config.yaml
d_model: 256
n_head: 2
activation: "relu"
norm_place: "pre"
qk_norm: false
init_std_up: 0.0258
init_std_down: 0.00506
lr_mult_up: 0.741
train_tokens: 374200000
dataset: "wikipedia_en"
Each number is 128 + 24 x the weight over its row's rms, rounded and kept within 0 to 255. Layers, rows and columns count from 0. Numbers have three digits each. The size before them is the row's rms in percent of the matrix's.

# layer 10 MLP down, 256x1024, rms 0.257, rows 128-178, columns 384-511
105:141149158141126107188127155147127144117088133121149130124119113085157115157144130161128133112159140147157115093124157136099143096097090159149151126140119134147091100127147126131132126133127103129113111124144140121130136078122084154148123122107132174095097109127103113157092106143163159094139115174156127106115150076122128151151123175127118151131124125136104137118119114099135144131116
099:117122165064133125134109105091113177144165151115171096138099105148135127139138154099127118127135148092124108137123096127097151140134064154089134149117154125115150125122116106101148139128190133110095163126146163127113075159094096121119132134174097124146145147082134165137100108122167104142150150110107132095117143144156151137109094097139133083137140141123147109127127155106109105154128
099:119121097130129170103152139132108127075116150167147133084105168141157097132114127113145094112110124122144124125148115129148153123164147105076124152113128139143105152108138151089121134143137130115123119153169107119120122145116116095095170134099123123155102099134110138091122159129131110150113166145105147130139098121177154139150169111133101133128119127132136158156140148107161085098132
103:129136124116079096116118188093133138108134137136121136124150134146181080132188120142137098133108096165130141113152083140079126109166072104115106113129140128160109114142108142157158085137155121103133122145126141121141081093150100106139116126107127137109152100106136117133103145129124166158102114128133144101130143135132117114124121080117104119150100192123108130156102171144106095121168
103:131159143158157141125125114169130155130117137073111119138144130119101105127147112140135146112107114174132092203154120167177102093157107112104143116094080108151155128136148129110127112134145099119113163130129159084116114139107185134143139108114137104093176152121137092121133107160101158124109155098130120102122141158156128122103091156121147112118123081179141129155140114090118124114091
101:148094119128141128142100141110135128150115116156151043095124128116116146134083171145085132149111118116111144093171119103149098120085099153161081148115130152155160155101130134139118128111163151140142132152152102123079133094124162118168151113129165099135131120141147122103102159135170183179148115180144131108120122158132112135153120133112073122116133158129105136135110147158166095131099
097:148133094119147120120167134119125097123103157121065104108107116152138123123133151127150112137129153096146095147157148135143152090134127152091153112124073164097145118095082125142150143127144138138114121125107161123145070121120121133113144137129144089059103118141083129137085170159138115120135116168120147108141110144136155130141115136168103176123117159151125140146178138137133094141117
096:148159150187150103108167175097122102131118132114104164150116156116121114102130137110151121155121122123111086112111149111159123091100123180107128107158157067172099134120120106167135173111113161145102091114122125108130119134152206114155151081148151170061166178100113105133139131131174126140113121094140160100147153149114071174122143142100120096143153111143127147147061122146122113123071
100:139149160094107133164107112105136129080146162106138162134159126101159162136112115128107134119068129080117154105114152145115131092130162168123139110154128105117110142123117123135151141129140143148113135112114107128170146168132147125139104148103138124160103142151161184124121097126105168107122154090122140096098110145115161107171116094149139135105169122171123104131149135109066092127117
099:133126096106124135086156126066131113131150134142163148114154108108101139128119115163124124126133130133061133110117133120104103144129131142098127192135184113125128149118138125134094118102114154148131091092149123128143157109134144143068115150108107117139120061119121169095124153112104115130122097129173129124142137105114129159158128107123127141138125173167115113115125103120133106140126
100:138128100174176124114165150122139091118114123096088142114162149130111108141072125126150126130142090163152095172138201125107128127120170098120155084129168160107107137125134127116118119116120138137148130124169126076118086130152111141101164124150093144108117156108136142131098112113097129094129114114118105104100158151121139137129145115116161151181124117142129135116097093098154121155065
098:126131089099124171142130098136131125102101114148113184148097117121104159123136107107154126133114094087115099149152152129104155125163151151139086157122115156125117106171113132145143093118123105139143152136138158135156128110156097111127176124134091086121143097153128171121122085139107161122166135109116129148128111159118131067137081107138156159142127145129194105128138130113149114119142
102:156124157103113119101138152146179137163147141161166150133129131053108141171113119122120116118107109118121158111156172125130149123120087107121126145136146157126138149189160139130115116125091130128114113086090112153120132136096169154135145153139128129134138105170079100137098155121122118144110145136127141136109183117177103115083122109143178161155172167116183164119159117099109161129107
100:135120122119183198164113114075155100184112117168139115098069183130168122149123126154119128093090163090136114103160137113101131140132110092140126085069082127161163119119118177120123121132140102119142092090149138144093104145139147091128125170150125125117113127104156128121112147115140135162079117115157138118123144117093127077136122161133118135108124066105125152093150176141166135126122
102:163131114121121093134162124107123104105149133171129116107141171101109117139113136176120138108121105121119158159140143125143103112146119087079081117143107121145151110142144090120103108128182143173105177161126112170116099114158124137173110103161105097102091132153094087142155118087091150118104152109087137087127120154147203169138165146138135081066115106123152166135120111107173154141090
102:128129106100139146135110151173167129152165156148135115100155159119133079143152131154112142131179116095133085146106146127108117101135129121085085142117125093133167155116099110138097162154091124176131171104121138143131122137097101125172158176080165121146114156133108098132127148118163146121074093119080126067139132128085136082145127114132165132164084108122118084119117127128133142135163
102:148107145091159142099165081148091119060112091116074101102140144176143117129142110194159140147157145148121136129082114088117153102138134132070167128134096147114116113142111138112126154089102115108115146097096131120113169094055157103117117118103134137135131165155124110167112142112142144133150119133107142097124150116142155143144159134148168134127122107120090118095084171122110112131133
100:135165140141162097095148114123103092125150113127112156139121130091132140141121130170138135146131139099147146160158149149104124106115118114171159158137100166125131141127133118126137098113151172133054104133130119118132120146143139121101149141104104148076103104155200134067144055117141122167116164095140142121069136128122086093130128144141130149155159117126146081142114136125181112132137
099:184098096078128149112140161117069143144124117168107121129128127132118137145142147132109111113140087143107124096120124133179140106116125125124135098165183154135149143098136140135149118139089129143115200108092074097125174137135077149111140135136136112100142096154131137192113106140165137109124115153117122130132148152168153115153144081135188157104135127108142149097092109118151124149123
099:125161156108164141124125098139127136139125138099165132122115143137141128147105124147112121117122125114135120158114098081101117091103189130129156105102161128135177106102115132138116130158091110110137172127161116089115120103100107090122135118126121146134072104118113095144174099115140151171163065126123102153137137141127182099108116099123153141090133095116096140156112114121095144112104
098:139142159134113132167131120140071107084120154142125118140119137149121112134136122143134148103136089085168145143106120114115155136101094165186141156162243144156103121127099151139133121124183142128128182113135108162096118130155118134085155150121114117141149141174098090125140170115149166105142092096107139154102108112173097094096142152121127174173146103123105099108111167130132124144135
103:135144141174195148125131120125154136118141082120116101154163149128148131139074110099097114139104126139098139104159111103155135105096108106096144120115078116113120113130096134102129161162147135161135094117151176151093098147150150076127133128114132122125121125151153154093134114137084116116161151156143147125155164124139093130110158135150165137153128152091125112125106114113094118150150
101:126140129106087128179070131108125130118124139102112147155111115090096131160135122139139146133153094154113144160141190106156123116116136133162137124132149148109121112147154099116145140124150118127144117135142135102125059119090102134109140155131156099167144126132116149129128183146145113065158120131161115143144148178166143122095163091156126148068105188119145126125131121137115117114141
102:142081151167125156104130136126134143147121133162120145135147145120119055090097102111119086144122168115125104103113116128117118129093149144135119138125162133093079132135113090152167137131114134100161169147142144128121112143102164133150165107126146149095131140161140141074134132140137119115103136109101125146147117126206150093135114192177152137175104128174141091105099073118087111110126
098:122086073090102089128103091158095106150108130160112135182110109091139126125127128117147115124130137135133155123095116113129114133162141143107101112131135103101121144119111119147151141145070132133104105145145125157118146111113151104123113153129096137109137145129121100137160141130133092104163113132116139068104081166128166109187103129112158182141144129158141138105166163147095134135122
098:128175156102088126146121109115141156080094145086157122158105091118158123137122142092073170139127143139143174128161077147120166128167111103123128110115108103106146142151178158134100141150123149166072080132122108107097147138139145123182140109141116115156096119127144125164149139116102118089118128136105123160097135136147112097116152138143119186140138102137143132125186096133129141101114
097:087106103135109143113124101151114143154141130162110099126136115137131070141160131130139104080107147095127135152157114086163101131132134177145141171181135079108135150130156140150162115163146118134136146142131149128104117142097175098112105089127046180110073136129114110139112155113158131145142107150127122099131104184089099154136170130184117122148124124149117071131102121082139129094146
101:109147147111126104120107111148083117065117118143070134158143082145168098152128099147150157136106115097140125133118164099101115181159153105180140110141142170177081120140134101133106122131140122099110119122112110134110124091108130088113136111103135128142106113109160143163160142099131076158130151163122114128125110172181129125149158115108107139109129150152160151123124109137113192120115
100:152087148078103106084120103162163117165160135107170152173146150133124161145137106130138150113133096161117112069128198112143126154170135134158107108136130163162145099081126094131121118125075111122130150103117139107106127166112145136156109134117160100143102102113130153118121120133137114090138137149092139118178117104145115165097110137099109138152135152113140124135080152118139133114154
100:143108161129122129108147137126173146123142141098108112167098159122103142147128132099095125119141130111155122147132121121114153113147174104099105176143145127144158109123205125155109121127157149102096184176104167145161113158090107122123112159111125173092107162135138114140124127137081115110116111137171137099129138124149098141131097153113131086122108111143148114163071135141137116120120
098:139123115117135124102128149146138096142154138128090139137102130140106096137147156107132097149105146108156109123152105128114082153149145126085131109122147168134138137146128139115120138102132148141140116144113114103119129119136127164123128128129133161092142141132126143168085106152158149103096148066107101078141116125092098152088146178155120159140166121102125122155162090147156164140085
098:112154154101103115124163150169156131114151112118095124155083141171157116151128145154090123117143143112113118171133099142116112142167145142115129114146095149153069099095107149133087139114140118137126138137116124140125153106155152127128177142130091136124117129131141073137117146135163109179164152177119133113087125123109101106099162131119110116150112100144130134103146127116131143106154
099:136130120167134116137065153103109139155115048162159110140115158084132064109129131167122134142097093131126129150129125104132123149128128152132133115129124158100139101189118154112129148087131114124123096081113143121143127123112108141126125144150132126136136126157138087132148140154136160112140108132142107160114113119127134140157183176077155087138124115135126125094132191136059101147137
100:147095114160110122133141101104145133137104107107117136130108169136107154095134166125126167043099119121134156089076139124148137144103101114180082155087164108128158142110102147141132131147131111154103211159140135139090076122080132148119116154186128121130131118097112078079106133134093108146130110134119159124107124152110146134156125144153132142160111139074104108118129183136134078158132
106:110117114108104136167126118181103131162114135126147130140169139107144119115134107115159136130219118176144120120150108165134089149122139135136127103124078109109152153125137143134104126168122129122126115171108123150177135130163161148128110105154112160149115147166109103071085102116116117118154100139111124202110095124113139104114176153142174135135149114106144137109153126099119135114107
100:142167111111132114141134117119120125119094057137129113132120112160125168108090147136134129146113107120163125101141124104168094139133138087132087076148149095148146129141124098109129145096055134132120105110150149114118127145107090132085151117106149147144146139126140092109126110118127148145105160114156133159109118101126127150114129113149112099164126100158097115146096142137139138087145
095:099103097140091152150120159160151140131113129144107174134121118159154114114107155137110152117154138132128163142144127111118106122142123087109107132135152089134114139129095125155111114085161118132157125168145131158157173135155211109085149109106144152205130107162123111107156131140162135099130126127117114104132107157181077142098108130126137157103079175103136116130107167084103075141137
098:110145084111172129132133157087106148095167110133136148120102156179146119131134132101104119106139124098104146108118114151176099187144069128142127113117162124168140133137145131135145175151163152134119141109095128159103133133080119089138170137159134109122131191159157141155118109129084086105118118146103099125112101126133149191152151122133113151140128109114172119124145126139100106119093
102:113091075132120139120107174151093116101138166090096080166108127112175163110130142148103153128127120085143119102106085118112135111142124144161124106137086119127131125127123134142134131079123151132135152133132158120111142135130126158082103147132121068151099151108097134119147140153195148110111145098107136097166057138108122102125126081125124120146124138101128137112135154140144079124103
099:120092159079091196161153149112101159118141088136096105129131109133079081160139150136168138179138088159143129172164065132107134144131140124123060123133137130123137132121135139124108139102144136160141151058128152146108196131087100148087162126134120145139135056116144092132114195125122158161167128174099135142095123137158105149114100096113139121114157118136107148145113158105109119129161
098:106135163139098084122139095178182115110166115096073151134212107109127120152129093142122129122161134144160106101115128106144094116148127092116145165119141099103098121142155144157164058127153120177139137189142143140127102145114110157119087120173141124111131130127079148140155113098077120103115145134142110123130162117089137120141113129147112096130114127113147125116106137147145118166141
098:116144114115155141120124094118097128130138120120118110119127144125127092120121154126133136148151128104128145134143158162127154126152157137086127138198073175104166110129131134105173147103164133115126105107139115116098135123174129128138118148121145122149110110121095094135112147099157100114148130124110109155165093126122172111121098117110171127156136140124107140129114074117172094145100
100:105133137094137075158085122100151136147186110103122116151151109112107135139161154181155093155110149069128139137121110121133127135096150117092106163105165121147150096121106110121147099142099117143156165138100151166148150142121087100105139113139160107115127105132133143145155131129156124099156154109169181106127151130103123121135110166046086085122144129108116114114184110112110148131161
100:109100067114121139113130145169113152120140124168131111084110080143160106150148113096145132135141076131135119186146129143125097147139159139120108126128160091138111153140119143132155115138156094128158088109106143140170120127143118101108143159137102126128130102111134092136149113098058132107118163125110136092170143154100123136134159163139110132142093158110121136138133100120104171107106
099:120120143084120111113110139124155113134097144129117122168143154075103101126131142128133146105115116166127150136120111116132134111129124113091151111109124135115123153135129103093139136153152132132124140149127096118120081102106123140115134138128119128113115162135128131107132122149122149115151135154161141106111071140145151110134147135157153105138135170097142137130174078118177145129139
100:147128108141116129104154091175112097102103109148126132149137132138094136094113136184137114127147135119143112194157139155112130167131085116096099141133123089095143126159143110119163163118151132161094112155125157154180124130118147174161117142137114113077128136141171144158109130109071126164111113117126144122135124120138101148171146152155138090171148141114130149137142120154124099112150
101:139170107176153095152155117131102141147090096159138132132169153174109142155098120176121131123136140079118098177096148130138135127106123141117152144124206112099105100158130144130145123122104145118119206102128134157128124162113130166124141122110132163138092137149123144129138088116106090156116130130121169130114122107112112137094121136115119166106111159113137128120118118138149164130105
100:128140118157166113122110084130122152146168117111139131123108122190125148142124134125120108086107123120119136117158136126175149124138117155114119139147054149098083110119124075111108117087131163156159101129119123095094150122140111091125140120114141126104158132131127134117102128135161104118146147123138116122143133107104155116136094124133183120191100078149111085096128148122112087120143
099:128140144096124142145090125100087202107129125136149096177113142108111132148142126131154133147128126110153083153115134153117086152125136152112112129137119108153159122115168157159097143144141142130102105133079160121156126106141138150128144100166151123118134124159174132110109122136145126145121150133141111179077168121118143110150133156126149133123129150127070119124147185139165168138173
098:145134145155158113118118085162087183182098137083132134122125098121160191139165094130132111110175140106138124105180095145109115119169144168139163148129103140116119162089116101169113129118122142146125154120140104099120125100125091126167095148131103159113105136116161133067101115160158118132134148150122120134119126104161165125102078129143181106117118140127167127126141145143137191074100
098:123159168117199112159087117124156160152116153117117128101162094133103116118126110119079142148160093177167132123130154124125113119142126075104133113119164108113151139108149074124090162118131140099136142156120131108106119115132118155094166143133101076135127080067086130140114181120124150076100127136088139136117170084188123141163127112120140152142111081145109111132136129096113114138129